Weights of a small transformer language model.
Size: 19 layers, 2 heads of 32, MLP 192 GeGLU, vocabulary 2048, 1.15M parameters.
Architecture: LayerNorm before and after each block, no biases in attention or MLP, tied embeddings, capped logits.
Training: a variant of SOAP for these matrices, 106M tokens, 3229 steps.
Each number is 500 + 25 x the weight over its row's rms, rounded and kept within 0 to 999. Layers, rows and columns count from 0. Numbers have three digits each. The size before them is the row's rms in percent of the matrix's.

# layer 13 attention output (transposed), 64x64, rms 0.241, rows 60-63, columns 0-63
117:480483522520468505470490480503502523498494505511497528510463501501500499528529562518506561487521482503510500498526469495534443497536487508479539512540516501451516506440492520457460518515503496
101:545477519483509539528544490513516497520491500492471497475519463479486495520467462518478494522518488533543523467526478471457485515462459534522457535501489507507488485457517512487459533498519505
094:485488489508518470506512576460486472517520526510473530500522496501498513469516497513490536511514480505472532457489482505556466551502512458508498485500532467476495519537479480534449505496510492
100:475487533533498494487484498460494524558483531499522456515519541519495468482478478474519487493492475499527543498478493472506519519484485501472541493471552546541495507490522473482464493540501528
# layer 13 attention value, 64x64, rms 0.274, rows 61-63, columns 0-63
109:524468548475516537473545509477525493524508495530481514530525485515483495497495502507464496527513511505551514530491460483471470510521490530579482553482517510511536512503493515478486502501462502
104:501504498488529469541527532476464488493518540511481499490502525507526480502486443542486520510524490446482535473468461548524481532511501488547486490502486495509521515530483504493461539508537515
103:483459519539476491513466495488504556556465551485498490523481515504489473482462497510498467467490473538509509511512477512529528525461525509490474484489489543521471511503470499448516507517492473
# layer 13 MLP gate, 192x64, rms 0.289, rows 0-68, columns 0-63
090:520494490533520514519487501464447496516497516500515500508486499511528497483475515494530474524500488468461502564529527508475447506528530484529496501488519516506468445481505521498489509505581527
102:485516495493519551478479519540529478493499474526497510517513528490495468509441527495521485507472484486435507481490535512462483499472494474521494511539502486481559494540544463486480519474491500
087:512525542511527482514505494504493523519509508473488509486541470522490453483476491500512490502514543525479521476478542507524510490516517521464510499488471498559484458459540508482526561461462493
093:503487482510537496510531506526513538525521522458537474486507494438513527490498502527479539494421485498513493492516492549456476521487495481453507529497518466508499486500481517498524500454506496
103:490497493506499522481482480497493511523498526442529502494495520511531492489474511552520542480464494493530528487526501528525508515503506482491477469478508502526457491547462507470453576463507485
098:513507488491492495509494490487481533516480484462492475500500535507514479485516512569470545522485547490533494476518545477495542542514515519509486499485460526452512479524541460482479482493480536
101:442508500524493478493505524452479506492534543485478505511512508510515504528520472487513454486502511490446525497511452503465460502533523572522519494475477466505461516482480497472501483492486496
100:517558488487505503480497488506497493535509511472432503532496525476521499483516534514514477505554504467501507511477475476507460484486507487519488498555538443470470481512510508519539531498466491
101:480494513523499524467494532435543532494538474464510539505447488523469509464508460508522485506473479487536511472519491495548487490500501506500457492515500529498512472510470512544519480509466497
094:516465463529507506476491543533492543512488534485504520493519488495480473491550489520448469532476466541469486502497492494529454499522511525490497527523480479447514507549540515490492513488520491
100:516532566498549488518526517486471512508484528492476521478528460537549494530457512495505541492525483482480479497499455473474466508514501475499533491466507477504467506497476496545511501519513470
101:542532518545520494466492504483476525561489454494502510523492507476490486483524519480484462503511490509507517514466463488450504522513497480511469504501515576497527471509546486508470513502537502
101:507513470476476507538505422500443519499511512502490465446517515512505479510459492498513527507518490530514488553507488538511520519475494487515503501490440502507480549504484466482469516483497488
094:459522511472471512493478504496479490466510526494520485459498530499542489464494547472548485520527487475494509487511520491571505482502534522530488542516494471440500458494507494481502493474503473
104:495502533504450510506500495478471519503536479500495514493467509494482513500459460464511507491501463544479478530522500517525492524476480480557492535519505521486474542488476529523576493480533493
101:479510511496522493463514481550486517466500525502508523523481475540517454525490507501540517478479500506429498504502530473532520514488478509494495477455540482485520511500460516519509571521510516
094:475497493513457543480550490490509546490458492508500487509525490450484483450459494514487506504503490483466504490463487513495506526494500484502474529506460525517504415509515494463488537516496496
108:537551498508515483513466521486448480509523477496497452453530504544522476506480514493502519514476493479469496503554530522526522513491510531488483500540450507479503485484527508454498512480530530
095:514491553481496517449517498483530473511500498495506504517478450495507465471508500532549520538489524458494531482511520453538484540528530497515504543509516520472525491499500474479526490496462538
101:505537499454491486503473535501466472518503511542474508528540485514540520511495526518496503486458493488497516486494482529486508417452524513507503489494483464506457522511525525525519501544499528
099:488498546478491510429493515509462524509470510479512470519511491506496475461496497476486514490511527531476543492466526518489505556445520489507448492515504526484492480470519516488530523545510486
100:530528543524571527479516507457513503533505479512473465476478482493514499525503500506509479522561478459468492491496484506510475526480537486507468511504494495480530524452497461530492495478482469
116:520476509495472504497501495494470534555478550502470532515507500513497481485487473525466513523469502512542480497462513459477527490470497488488467516479477504533510509477437491426479493492503483
102:511491484498493480448452551495497506474496509487506488572505485495522473524482548523466503511505529563461521520464486505516471516502502468542522499484502497503531523543482495479485509476497498
111:500532503419488473488511511552502488508503525528452482489521474514457473555478503483475485500523495519506519470519476477498482476482510514489502494496556508475514461522505471547484496474511507
095:487461492498512486475503530451508506440484516503512508509514489493531516568490508521491485482492458519523558475523513510512503460501498496518483489530470459537528523498446511486482523464474500
094:481518551486499529474508520457498507529526491492516496433541484518504476486506523520511473480510507509447496490477473500546508480469527517461501507558535487503476487493500504521535503491544466
090:530513497490540486544501500457475481466504481466527493484486526463503461534466489516468494534476521482523482529510509518458506509494529479552493517538495500497549481537525468503508526457508491
099:482484497497506503473545470480489533456515488497513526479486496501529531500476455533516468503489556520467532512478528556500497507520489503523478502458553476479492479459497483482492520448508500
093:503524502559506483471501479505506531473541521483477514509494484517496494500505482532481462500499537519524507519507493466530484499472568513516460513467519493440502503461522566496506487497493534
106:460516496504481495547538542493499533512520480498555513489486504524482525486460493492503464497492483446521459455451544497500508538529516496510505476517511489537503499523554511516499532493492506
102:470537557499510532486503531486497499488499541454466465460501480522510498486457537515498489498492472517509495517514503535489495524513525511487506544498514464530538510430492499536508487478505459
095:505507502498461471508522491495531502542532529475493499498500537467486430542510496528497440471506476473499496468484487534525505475460519512482518520478491504488497493515481531516477502434497470
107:487528483520508530456546513500496497542481469484489522481486485501517551495548495475479529526464518467503472516487521517489473503447503563512486518491500544502529494509519504514456488462522502
100:490498520474489518515472447511507492559527428496489497536530499542510512490512505512546465474499526499494511515497505504481534489546507496470456515498535490536508526462496472520479483474494471
102:510546498502486520522497506517431491498488524506466502508480500516497505514475495501544528531536506503511520489479452484503485531524487487548450457520519535529489511509473522493496496423506506
097:475492544484497499493515466506515503496518522468478510504543459488523545468539530494498514506526514500513519492551563494525492521539502543505530498467512452462507467524513498472497484477530491
102:513512496519457521478526531483499502508508535532547497532465483489510489492499484486471510497499505480496497504541506537540534424461478485519475487528496475491483506508514459464516523559502526
105:512500463479503455493489512501500476526469533497495518535524510470507559474462472515485521490513466483479490498522463521455490536487482463542501507495509512494483479532473472506577498515512477
097:517510511560491511527520532504475506497483446470507516442511508508500535495529520483509487495470481514499474485519526551486503506525514503501470534533470525457552478508487505468472540511491465
104:478481468504528511501525528505466481487503530514495520516544490478496515468493483511490515519493502508518496530489514479471487456601471497514496500483500534494476499522500509477508477438558496
092:529522465489475486468488484517521492499509493528512494529521501499494517462463488465525517569525506533521503461521493472527495478516473474488478464500501517451538491502522511463477493478432501
099:506471500504473528534487462450451512541499522503510530516532487540513441504509498518542519508486494462485492508489514468510523508530486466460499504505501538484480559461506486509510534485521490
099:498492529490508486549499516493515495464508484510503496518469503525484482490486517514487513515545534492438516458501499493461540528542532500500467489507442491545531499498501454505439484486517495
101:481486542504491505515507466518490482506473498505468461464539428532503466520487495524475471498506554506528511488495525471498474469478482475458485530469514512462458510517483522533499501523519513
098:511499483443497472513469487501482501498495506528497530523544515551514514513527474486499506566448537481504498537510507473517452459502503534497518489512495512499497499483506487478483492435465523
100:532497509525530523527478521543572500503512504517501468475528498484485507502482525469495499501516503502508491501520532487547459499489474518480479468476494508450504530504470499446502519434511470
109:476532461524521521526506531471468509500502492500502563509514500482495564462544480527477493531530507493491520476547493512522480530503473478539515519498520511514500493496509500485512483458437493
101:473493499492516483495509498471489531501500488513472450512471503572496493485504464517471481528510530496473471522548474525527514489528484530532466474488448493463489488470484508516527521458477469
096:519476506496470535441514479492521495506455489457505531495472491467502532510496506500532561509490498493527464438520518517522523555498482514513451518518502524498498472500502507534523483521478490
102:513498460505507474481479492464529533523497477499491513501521509499502537491477476516485426479494508545553507515463485477515467488502479517491494500537506538464521495533527531462475540513461485
096:561505541491494509520509543486518520534452541508506465497504467496522481522491509534518525539499485502496486545519491478492504528485561476497454481477499464465501527505494492512514532484468477
105:544517512486491499484496515521524477503459481494468486460467509522524483538486506529466521496503448478513511495497500511512484519508475509488434493509464519467483521544510509570483508509504444
099:526487517507497544486478510515481531514475481472510478491514498506473557488471559483500514514501538512526500531498500472545496477483478543477511513488545450482518490496497498516542559476471488
094:466517482460521530529509490489510482534533528521483463524526528476541481484527468489497491507495557475497474499500522521424492499489491521508492544517502520532490537493498499512489484483517444
102:461512526484487461494498481522496516481523532537515531528472508516554494492512505471491493512495496441544480483479500519463493452498533491521523507546506498491497502447519451541473482507509476
096:496529509482509509552521497481480489504479468486538531524503514493518489488468553485490513507466541526498487498540476455512498496469497475513508478474497503487480494414557470504468511491495513
097:504476513477518494585500486496509503544501540529441511498497479487522488511516462487535504510532530534505550488501482466504452532527506483488527528510529491484511461508482486513496524502516480
103:497531518506488487518465450483521445558503459471481490482553499492498517496513540481515481498512479496495533508460499498520493539515486507530510530479511505511569523513478478537497525529498486
104:474522464491475497526532502488519517504492472528496531517507519453490492510464492467540509529510534504481520469526515521495498504462497525526501494574477467509478511523531492501468532545452525
091:542507501532517496510507442531498479521493510473492512514526521502452521490516497493509468519518497525432499510453485521537479500529504505494510542544515507472490526477487528509489532535456457
102:477514488511440470477520530492490528532502481480493524521510508514522452476507513506485487542489490482517482504511473545534524440504504493497453513477441486562508500500490507499527491494524535
099:464473515483526505494470496499500536522495526502520492536497523508525552516496501491492487515476507491515510511500491465529555530540500519528553494517498503517533531479459481467492478563473549
109:476466476496515497505556476485475525516490530477521511509493517498528478494487487524500463462507508524549529492499534495435491479477533492498467442497487505498504443485458534528497488497481481
099:471467474475484484525504495467554499502504509513517509545463451505492493514517486525491517540497489488484475499501480442497479450530480529485500498491480478479554513502497485538531470552495528
105:544519480463541494487534508455521499523451495516479513482503496502485503483496496502449506517495537526532487498530531505482462483469508472503495524522493506492533460528560469549504503502471466
099:480491500460482468511495559512470560465480530494546509524465478526479501533476506504486520474438482493495497479508472516485509480479538501514527457476455502526496483496496494511475517533504499
096:499485485482502508503473496452504511516475467442494472515480476526522500477479476530462494517521546475536498489558492454468471536490497501516533517530521524501527519470507524549510495492476475
106:522517506462462518517506498492513518516515503510542499488501494486523515515475537501542482545501478478483472430493475506507504518525508496493534476472464461476452506502448507525527469490550520
# layer 13 MLP up, 192x64, rms 0.273, rows 0-68, columns 0-63
091:495538501484474493533510517502495518477489512501552531506508481519541509497499482530500497513539532455514539557500475485491485516526474539513507501460471471514520496439448482498511484457491487
102:514465451503478524489474478519500508547507483487448503549474509530484504528525477505480476490465503508485474507523523540497511494553511496477515513463447466471526483516527511495484468543498488
100:537499517489568501488506551544494498512518482479544533536488481516470521465479453486489535480471484473474512457492513499479468506507477484491488507545512506483476524510541486492520460489516503
093:496475522504488500478495495492482515531479528524552512495485509527509518502469497503558433527449491489526490496503489472513488474502490542502537451514520462546531517512518467537523488478485498
097:574474524484488485505491509526480519475517475501467541533481514528502483490522496506444508485481506525467480522494481446485534526492544510515539524462525519485491521483524511477468468484494497
093:513465469546495491514486486484484485506489485538509507510479469503511533534490514509540499542468521518500532514475443464492513500529537559497493532506498516492545478476491481511521477488465553
107:479523513477515511486503517516508498462522528499525510494499520493476499543488458483521439467522475500518492508542482488452439523522510519473545473520493511511513493498526485548550485477470482
080:477509466484524501500470496519456499527498553475490477523512506491492497465495492526520502492514533486491481513498499444476462462524499424498471471482527489486474491539543463504496466464503491
107:502506495524542441489507538522495503506483505467477472510544484458495473501488480506472454484519505524503485499486511534507527511547533511539519525518498508492493496526550487456441508477490466
100:491478508508516541481509501478506475517530517482513453508526517466564539487495489496541500472497530496491498517523538468474516481504528482470505482584471477507531501540476482512502501473503520
105:466509516467486530486489504495555477530520508477490486492514467444479502491507535487478484523510479542515485495472526481523540474482540492525506492518462523482494508448502477507459497484468557
108:529477462511457499493527463480494494507548497564525476475531506498519500537504502495504500497539431490473493516500509510531462490506512443491529504465478494499495511491512530535526532509501531
093:490489497454462479464523509495496482480495485519511551498508511493456506502558513519487476521536510552486503476458519486526497471503457484480480519485543506511536511480555523478501526527481475
104:535488506469581517494457534477471535499500497473517480496487515473491520496489463539490449495557467525511502490469516467483486494495546495496523501546512516474463472495503502488491497500494505
097:502497486503514525476505515534528502477505517436501551468469503514544516502481472532529483530534526490527461519519503496518531474499511490512531491493501513475481548511450516525471522492463455
093:536506507485508481535531551467563485523496468526482520522554460535498539515496510493504502523478443487485506476507518496506466481507506462499515515485518496486505488482535460521473491491463528
106:508521493470523497537517438535490454505465496529504500533498493504492541521537462473491517490460501499518478541520510496532501508549470509483438471483484534515494516475512514485458495501484492
100:475541472518489513532527489495476511545510478496512530490498509500528493514498507474496470497500458492504452500490519524510531463486525475480515516483538508484466467535466461541528509510562551
097:520526474499504540484478519488521489533482504507459539476464508488489498524485516501512532554489494528447489516499527528461521497467444506493500522512536530487562537509503519501487473506467485
103:459468519492549526516498472467438494542506513493541464498513516491496503508527506530493493465483532498520530510501499505514528524526500486508460513438510498544538460482477493490488528535508500
088:474479496456566530487479491458496512467495483510503474525519517503478485474533498516463485502552491474484455500466498528478452523493506497476517525503518506522515490499568490486522531477475500
110:520475518523529510520501489470538493492483531519484522433469482512550532510481499532473495530479509485458474475484468506433502503519488443481513502482507484508508504484494495493459498543500529
101:492456490502532490496501534507516454511498504536477489548522465484508562518484485501493484513512502498482503520488550444506466476508462494516520505554508512544529512509557513507525511496501474
091:521528516501512502484548513493461504534478502498502446502495499472524509476509539474491478518531485502514520492470490536457453531470461526532473483524533500455510480529512513487489483466530455
101:484517510475496480495515492501528500513492544471460466514533442529481518538496440486468510481522515450478494521505434504485466515525511538479508491524484501494499537546504522502492501483491519
095:498512512505504512503514476474501503468452503493509472462481539489512475516531548496495531525518475459501497475484529481487534541460525537512519523488540552504510460537498440516498497526496511
099:459494527524550506481515483498518532466494490511505502483506467469497498518456511508450523505502473498473445525455514514448519475525521500545527528503505544531532479517511517513481469486484500
093:476479555493512484481452506532464488492501479492427481465507474497479498499486539493500484523496461516525552505503502488502497495486522515491467505506526462482507502520521508466516455501566520
095:465507468511477548527495499535512504483452486518507494503509516445512513482529564489497496469483429500449513496507496481512480488543471494527506515498521510516521472530512490511493519529497458
092:498486476485494488498513518496480515482491521507502470523463510489492530493518531482519499447431557508483502506488458520455475542508504518487550510498507496549457525487470495499464528533479490
103:573481493503531509508510501489493484505480477519468516502531502528517523520494526489494496514474501493485493501529508505508490473492472565540555560495474472449530523499509514461476500457515492
104:530488498490488493461529535495539519511507503458491519503488520533500492474496471517489556517535530525455494532508496492524469498519450487488483505536494485541479486524527499549519539540471475
098:458502513472489518481474506521515547520537501526493544488520490491523449482526456500536496468495507496506565481463510488472511498510491515470538483505504487500526486471533505490507492449502556
105:499497534492493519511497540527496518505450518516528496517457465493464510500487482506492432503545524486560517473492477477519450509482508497525529511465529477488476479500474484504501527511462467
101:501517483524452487494521510489505483534460499517478473474517483523523524512506559489472508505509472489480418454491533496494506487483511530506478442535508480503455495501482501504490527459488498
101:502493513506493463496480487487522532532470484515465468521534517513504497508474514427500500495436461519558507489504498513527494502471544510492536493513454527481528473502457519488494484480502520
108:520487520513463483497512547476508484502473545535496531563520506529490526483499512537489515487519491529488527516521523539486491499513523567477461549504515502453528499510500486457488512509495486
096:508481440467497479493499492497531522475493512538502555505495491524508539526494487496493490535504501452487486491493483510480548511486500527535522508506544492514522544519566462482530465473498519
103:547470511447523494494455534516496522527538497505501544471524524506477479497498512501473502463463510534489494500523458484497478500500455476523532488471512482465499503491521528551490493481554506
104:485480528510520518497488509503492495513558499509444495514496502459492452507461495523529500512514486527489516516452491515522497496496462480495509493464475526447505498517519592468502497486478510
096:538500497492505499522511497512522476517488470485528504519471445523526500497530542548519514493461491532499448469492538508539529529462516481514454500503516501512550490497488476476476539516520528
092:517495513479549502524539503534517512465497511498521481511482511515511473505503519475536510548496437486574487476499517483536491520493539488496458477508476483496510470551471494517513513470503472
111:526474479484525440457494507455480546542506523498503516538497469519488471473512498488523521502507538492507517479533498503484522469529461472519516455491470495467501492453521495469500539498490526
111:500492501537467521471502535505493495457516494493514486493482489446528468454473522493530516489508505559495495490454512530532499496485462494509495485481515502490507478464483548492552442515477522
097:539483531507531477503453493447521522501458473486496479471501514508557500508478537484525530510537476481495507471453515451513494478483504466490472514524523517466474520517527524489524481499487473
098:491495507486507457519480475520560486501482472527492485498499487469504494534467511569476541444490536528489517466474490515506528496501480498498523528495505513530525539487516559489476501531499516
107:503498496528503534481496484513499541500506522504464530458457492501499526486536448490521551519499481513513470467515541472493519493526460506471503506522514529535444479524468521484539494512502537
099:492473529489480506477484493495444502524507446483531487478485506492489517473501510521502508503450486449481528511459545497536512507476482529492501532458578476486512508506484490512532468494510502
093:487518542495505483478486472454461519498480494487526521515496484514475504487513471526504503530467500493518505551543463486471527482467492513510453520553502491458493552496470470520527502479462476
101:468458485522539527521503519483479493532510467497515529451465532516497533498522484480513501519467515490492475515521505476479477526536480522451500489473513515510511521523450547487557493539486497
110:506518508491518511481514494505440494534520538491532508463553532528482472527497513503466474471473493499506475509487468490453519507497508459526512518470546522550515500484512557509496518481480521
096:478481468469489484507488479518538487494481473458491564464513484523502458529525522528471492547469451528509536529546495513499502504519473491515502473528502512498494448476514533511524500489495502
104:474442453534492443545484501451502499531514535516523502503486477464503493531536513508503523526490499477497503482473541509493464516509481494474526546505488522526520531485484525512510451488492506
093:488476469442494488526526508505453458506472503467546480507478545463500472488515504504483493463496530507528518453544487509512502504506475463528536522515506492532511470494556475502505512495525499
093:517508524449459513503480529523509461503505496543488527502480475523501506532504468519478494521459485509479504501489475467516465503485469487441516511471537452486486528512553478502502516517521551
092:517491472511508505483499516505495507491526504457529458509465508518486475488499510518499525518477509474510525505508527519442518513465515520512517460491466495501481539494460536550515561509568474
094:545474505511509479545501500512496469468493497523469534484532500468477508515514509471469519484498505494511460556488527536508474445493463497508513489499503529498526484518516532518463472557479460
102:520559484530529525502494480535468496473490504503455513470506493495496514523480506489544518485561492489532498510545473457497528515517500479549534520482531456502502515483515491511533533524510476
105:517449497503493495515518534539517531522474467473490508536502470494538494472522492524498512506502523521486509538502472481504459468481517462465481540487474435541504531528492512483478473514476525
108:494517485489544476523537478494498493458496485520502453494504501496495500462482492502508511517508519513508514466502532473509523537448460487549492492461468557458521465536507539476467520491499482
102:495500485522566466518482491500528459510513492474496483505460511485513531514506520514477493535504514484518490491480466498474510542490523538514493518451510494451537478476541436488508524524499537
098:483471474500478487476519574501469500507452489501460501530517459561487516495472496500496543506463467502496493455524486486490500461493501536533491480480510510495468515507517534473515507497542490
093:517468471535483538484471558474537471511498501491485496529516522444500498481499449494496471546473502483510475500489507541488484496516500488535534492529492485524485513476514527435499494515512466
102:478515486507472512489487466519523505479504535481511503494442472502536475468544443540503495545506499498511509496499522519539466519555536476459496490485506475489524510491464537492490479514501460
102:508493518476522500514567500512467514478509509559477496562467501470495450471490475490498544499492502505479503545494476496475508503517506487487502493507501481550527512466493552508515486463462482
102:500536486523474517508519455528469493474499507534531509485496498523472435512485508530504528494508510494501497490532448537511504493547498450514505514455508502460509487467466537469535488472478496
101:488541526538523477492497531503499512486431495518472548496487503490487520486471506544503498511456515480527509463533524510504492492461490488494506490482471462494499459522474483453493468547461490
099:521507493469520518527490504491469536492530472492524518489509513476520519456503453507539538516511540524458526469463518530479519521496478509491478532477521506517493481464461516468518482469552532
108:493510456497549504468482475538470487504514516519465490455502499513527482541530510424495457492520467502507543500481486478551524495518481494513496496488532478483483483517493527505544498489469513
# layer 13 MLP down (transposed), 192x64, rms 0.278, rows 0-68, columns 0-63
107:476502531504541455462506498485521492517510484494474492469476548496494500489494492492499512438504522538526468443500453481471524485513490497518537528500534500499511523548476474509496513486446519
099:506508524468513471547508518524489511516483516532498448437507527481534527522496509501467487485517462494444486516465513530493479507497501537480479509526496510492546527512519475482471544524518470
113:474501455493511477483485500502541482531481455497497501534505505495524464509529512520520523564486499517543502545504506555489508512472512526459496465506540510504488466477472514493516525518444498
090:497526475525510477509495488493517477497473470509485516503509496456501499490486500502484518445563498526536493505475541503507530504492551505548499586490473497484511507506467508498518475507555511
100:484560518514508494482509472465489500519482489493519490488506477489478544492492525458547496492534533514497472486535452551513461506462480514481498501456502539538505501500470545486516469481484483
095:506519529531532479519507516450516548504493472462517509527479516552521465519495483494505516511499468522521464471523527547489482535506496482489496494488496451501514516516497451433503493470488509
102:499491490480519509547490489506524535523502495494490474509471464495521535453476536547510547535509519485502470536483488513546549482499506492496509535523514469450477476510521539488466496488505535
104:493436541495477460513546534485508482502484517483537445501519486526495456513471484480464486537497497484508528498515470526482480514500449507456529528502473489534502490514511487498489462484517490
108:458505506505494529509511507502519496500465533488538537518476498521458470529515491451482481517477507487474509548530486540495483530531528490517463444520473521482521488519510531485514452509528529
101:501457438496463507495485481506494477500501459506499483536512507528522512541499505509522490501497473494521491482503501510508489519518469449480510458537564543550512517511543529506454508492494482
096:540469493539460462471491502515491488497539481502499515465520486551518483504499490497483529520452510468483518441518498511495481531526472497476527458492547495514498533533540502527506493511487463
105:465506466498503508473516542455533506510467504497520524488525435453522450514500495536475528482489519475516552516478507495522488519524529503499471518485516529493509447473513503494486473480475520
107:515517514495483494490483494539478519468530544461470549486505499453511516519478506499536488502540480538561487445498515513481474456491510536502495532494502492510509522481502521487517516511482556
094:499492493560509509530498488508556496465524440527519514521529469522519504486506509485487507516491514478501485475545494506494446512496494489480552490507545501495475522560501493514533491486465465
103:487517476548522528514454503517491520510490480504527478515555460566472522498503482489501456491496536498525503506483498474519445538471502496498503471494470517528537460478479522509488468499517512
099:530491510522470504475522530518531511502491530520551492457508531512466473471493467473473523544533501504518541511508493517497499510522525508508535513461466510483505489475529514516473432489453519
111:490473488507542476504464527475494483449520517509459508479506487477475517518475511535526472503459519483496477472483478513561514452556496482511475530517504481482469493516523529527473492498531522
101:496481492538504525532490489487438522506475508498481481481500532527515489475487492457478480501504485524516504491541539490462496549533524495441522516535459487509511546515515466517526478516525479
094:532506482535488482524514492517496514492475530499478482499540484458501495526502515480494460490531523491559573511459476545467481483498530487482515503464488452513478480475488508542528492509501510
104:507485518577489466503472512509493511498504507457475555475457499473517472529482533517457487468524523501458487506483493482467491513508495495502482499479462514523502496521504539533545488503470535
091:431477490493481469524535518542478475535490542474502480507480473508477508526455483514524507515510478523466521518555485501488511496500482451507527534495486497495506538530446487506508496517473510
106:499505520536488486472524487503515512486515549520509455482500524509510484468492489492490520525502493501459484505506507469519516479531438450446542528481453518497467487520516492481456538497462501
089:492498511494471504501510526513499520517459482483462540470537516518541446528543471488460502494504485512441493476509476516478493486530483513510506478483543482494478487467538527524461519459519488
102:525488529527464520467465488505522487447522499453481544479490511502519499516469439472494499489479508496497487496504505510502494507494496469536518504479508488554540509503529472496542429521514520
108:508529542470496487494519512524510476476523503535426541485533448508501506520537498513504508482526492501525498458499472475485475478484507496527451509529500452498527540532504484519497528506512531
101:555522516487508472479501481516470519542571475486481522471513502517507494507488446487526485480513502514490447494539492513484496493505514497487446448504468457530490512499507499541529511499484510
101:476443455496532518500475492479501509473509505494537494461497536484502504516504522526432542482506494517465488507513506469460520502523504473506541507485479537548478473513461520524508493508485539
099:489505495502547479470509527501490494539494539498490522494468509537496467530538481508501499449478494510456529480527482487544490483549520483458553470479523523501502528469478524457484497515493484
106:512539523530521467513500466471482495519523515465503493470517500509573494548479442487527491526482499486481489533555504502534521508499491494500503512455522533525508479467524537517518508524500513
099:488569509527442533525494484499553510459561488488459495481507471504502451516511475499486501517498512472503507511531485481496504481490530509514470496518514465479496456473537505496469483511487523
107:499500493545500476500551512459533503473530514517515452568510468505491492476536540487536518488463493496526486499515516533509525527517488492498507488497536492542487462533504482487493531510477459
084:439547483480481468539496480476510521498486481506456471500516483506509525496495549520487519488508476504454481462530485508516489486514485542553503507500493472526493501502499504491464429508468516
099:486499464515506507524468499552474535498484561521496487504507448501469539464500576507500517519533503508501479510508459493505492527484506519537505500521487506508486496537500514467483535462537512
109:487479541504511481521493510472500462493484494476471497462466543494477509506483507477496488505487455472504506534529494498503518526514496505489539512530482472513505495528435529497566480545503558
116:520515483483498477461485500522489512483528521490492526506457499513502517528406523466514525504464479471499534518508496530474470550509501504493532508483499546489480540532532497482478512496527482
107:458503506524476472512516494509506540496486519517446507502456489466468551505436507512487508500495473478490516535534514485460516492510477480568496497484515517504493524520524524499534526537475501
098:520504474507532502499494485500501503568506498501508506493499517513510436543500450516509498482525525496493485517475481520516518497472512453565484488498492495551497489503498502574550519509479499
098:462532526527522527476509545518476439504501512491497491464545517525499495517541511483498471482472535484467504521452499489526450534525534531471514469472495521513480485492483500529498517523498482
098:445535476499470477508517456526496511493502483498486479502492468503478488522500493498551472534558474494500483492525541508438510483471495506501474484532485490521527512467470462495520521541493463
113:464540492508490515489491504543525500470532485515490499509507478514489500496502505514497507533536491461535473537465505492478511497486450477452503539591454489492468515527478489484511486501494517
114:518491513521520502518538513530498495477530519515503478514527552468487534491463513483466519488501510469509572513495517480493481516561477518494545533485496561504512534535512510504486482498524494
097:478552517502508512496503490502516502515489493474497541478516481463507493551532458562468494479514525484478547491471513461535482520478501470491464485498496514453499486446506492550517491509505502
101:481513534511500488502501518530481524493477503545503502500544542482517527496442493543494499509547490510486500512476471488486496455482467487523479521489484493497450494468509426501559509483508501
102:516545466508486492469520475462461506496498495436477447514483481516495511509487522532495518515551507489505518506504565468452468499510538544507503489478471509496472526517506519507488529511492494
088:493499474461496537475491516466495539502481516522502525499515526465498519481522535499514497538509452488466510553501507496491486514517552541515480420507482497483505468503461501480486508508471465
104:551486502477485501453499479485490522504508541495536502507533539512527536508543488512507462560484488486480528525506502512493455525506491546493515460494502510547539459494532524495511489523488516
091:473490428480463508516515511474533510505484521495512498511495432518467487497481466502489531515494503505491525533497478495482465533512484494484504531485489536537476493544503517507543433509493524
099:493546495525477512505495474479536506478483465541490518524504525505501544543538521503479521481539497544496509483549471496486473506510556513548484465506449492513527516493487513497495518476532511
108:530478439504486523473503543516517486493501459501515515479531485498488489482468448477486536478495480468533538523494506475529464519521551505477518489501530511507463477494561513499486487519530495
099:515519466513491488466522516480516508518495466485507487467501516520520493592490490539503499468502479496505451475486493514525511490487505490462469509510545503512477524474518451474533555488491477
105:515518512488512551517532512517429512502487461478516470516490551488492504475489524482505526473451501513535516476486504500497531544510546499506472514495492473518479537509479508475448542497505519
095:494503521513513501487531468490482527478554518530493470527515527517498566483484487503501513452511536514525489440458514484501490462507473513502527553497488523513508522533512490453474509524498484
099:501481511489505476534523493465494539475535497527485494483499540502517479487528519482490496500537515482514503488508520471467495521476503480496487480487534481517458500452459433501526530424528510
093:489517478537479505500474475514489488476501510500426511527515484496512482489526490487518469478509448489498531521477518489472489526473522477566473434504521487501525460487504531529476517514497472
096:478485531512497504530450563511473525526488547514520481546496487510512502468504527499447488471484472472437539517523486471505522516529498517487483513502447497496507522494518501480494487486527482
095:485534531492502516464471466485510503473538487525486523514521509468538503491507493502486503483502541454506508475452501489522484466483505523488504567461509557525498453475523463529511479485502508
091:502501462519484543503534501461521480493512471465513461494478449541512514527488521494508507490471493541494475484489559501464516534497549531486483516520484483530505465481539512499499513525536531
098:493533488477534512494524502477498458502471501485577504546509536527470492533538511507519497540460517498470484530490491551497463513497492469493519486471475554504493464502481491484498477499503512
104:513512556484467496490521470504468515483507474503510497496528524516490515509490482466473494493506509497489491483469516472507473463511510522576528487538481540511496455449486489542523480447489528
107:489516529521509545523485530487511462498465490544496494489467503515508525465498514466482534498536491501500545512466484471513475493476476487527516468495496483456543513523424498483517537527492510
097:460502499497511540513525539529517488484500493470503454520521489511475465507492534531514485502503471483504523493493507529471474522502491544478522459516475485544431502548493497509482492506512563
104:534502497456492506524465523495455516505506535534476466545513533495505521477491496474498510538498482453516473477497466478505522535484518508505442511492450504529534509486464507485554494483492505
091:487501529509499488517472456504485466497485498511519533534458429490505456507454521493513493481483543547515510512498491500517455530483513485479463527520491466532517490539498475523527489488535492
105:531453516502540524509472528541490477512498515541503531527496525461498526492499494483452494443509526509448522530492542476487526488519482448490508550499471505496486489499479516505516465499511490
095:458521488506480515467530454497546508465504482496515513523515501493499479501538457505501485492491459521525458509463501464483481473476524553482513458523475495453493502463464482504476495540509503
092:533495506493523551506535480532454513478503473494517503491508527521492511466466491511486471442536523508497516511497497448494425502514504483513490485493455504529502514514543528523489497459495526
107:481510517489521529480478542520500543462512504495539468506516470516486511513518482543469523503450525459489482494547528521503517534462471480496440485479506501533471538484492491509507498473511468
096:520512471535516521499493478517510472483507479495452502504454484514534480492456479524500504474504539475538532435530511480463501519521508512503483487447525520527507472531489484505515560493493491
102:505505492435527508479445493541516498481474493539552509517499504483471492479524487497490512532483491462529481509460497522544506484487508505498515483520540522440521490516526540491529519477532500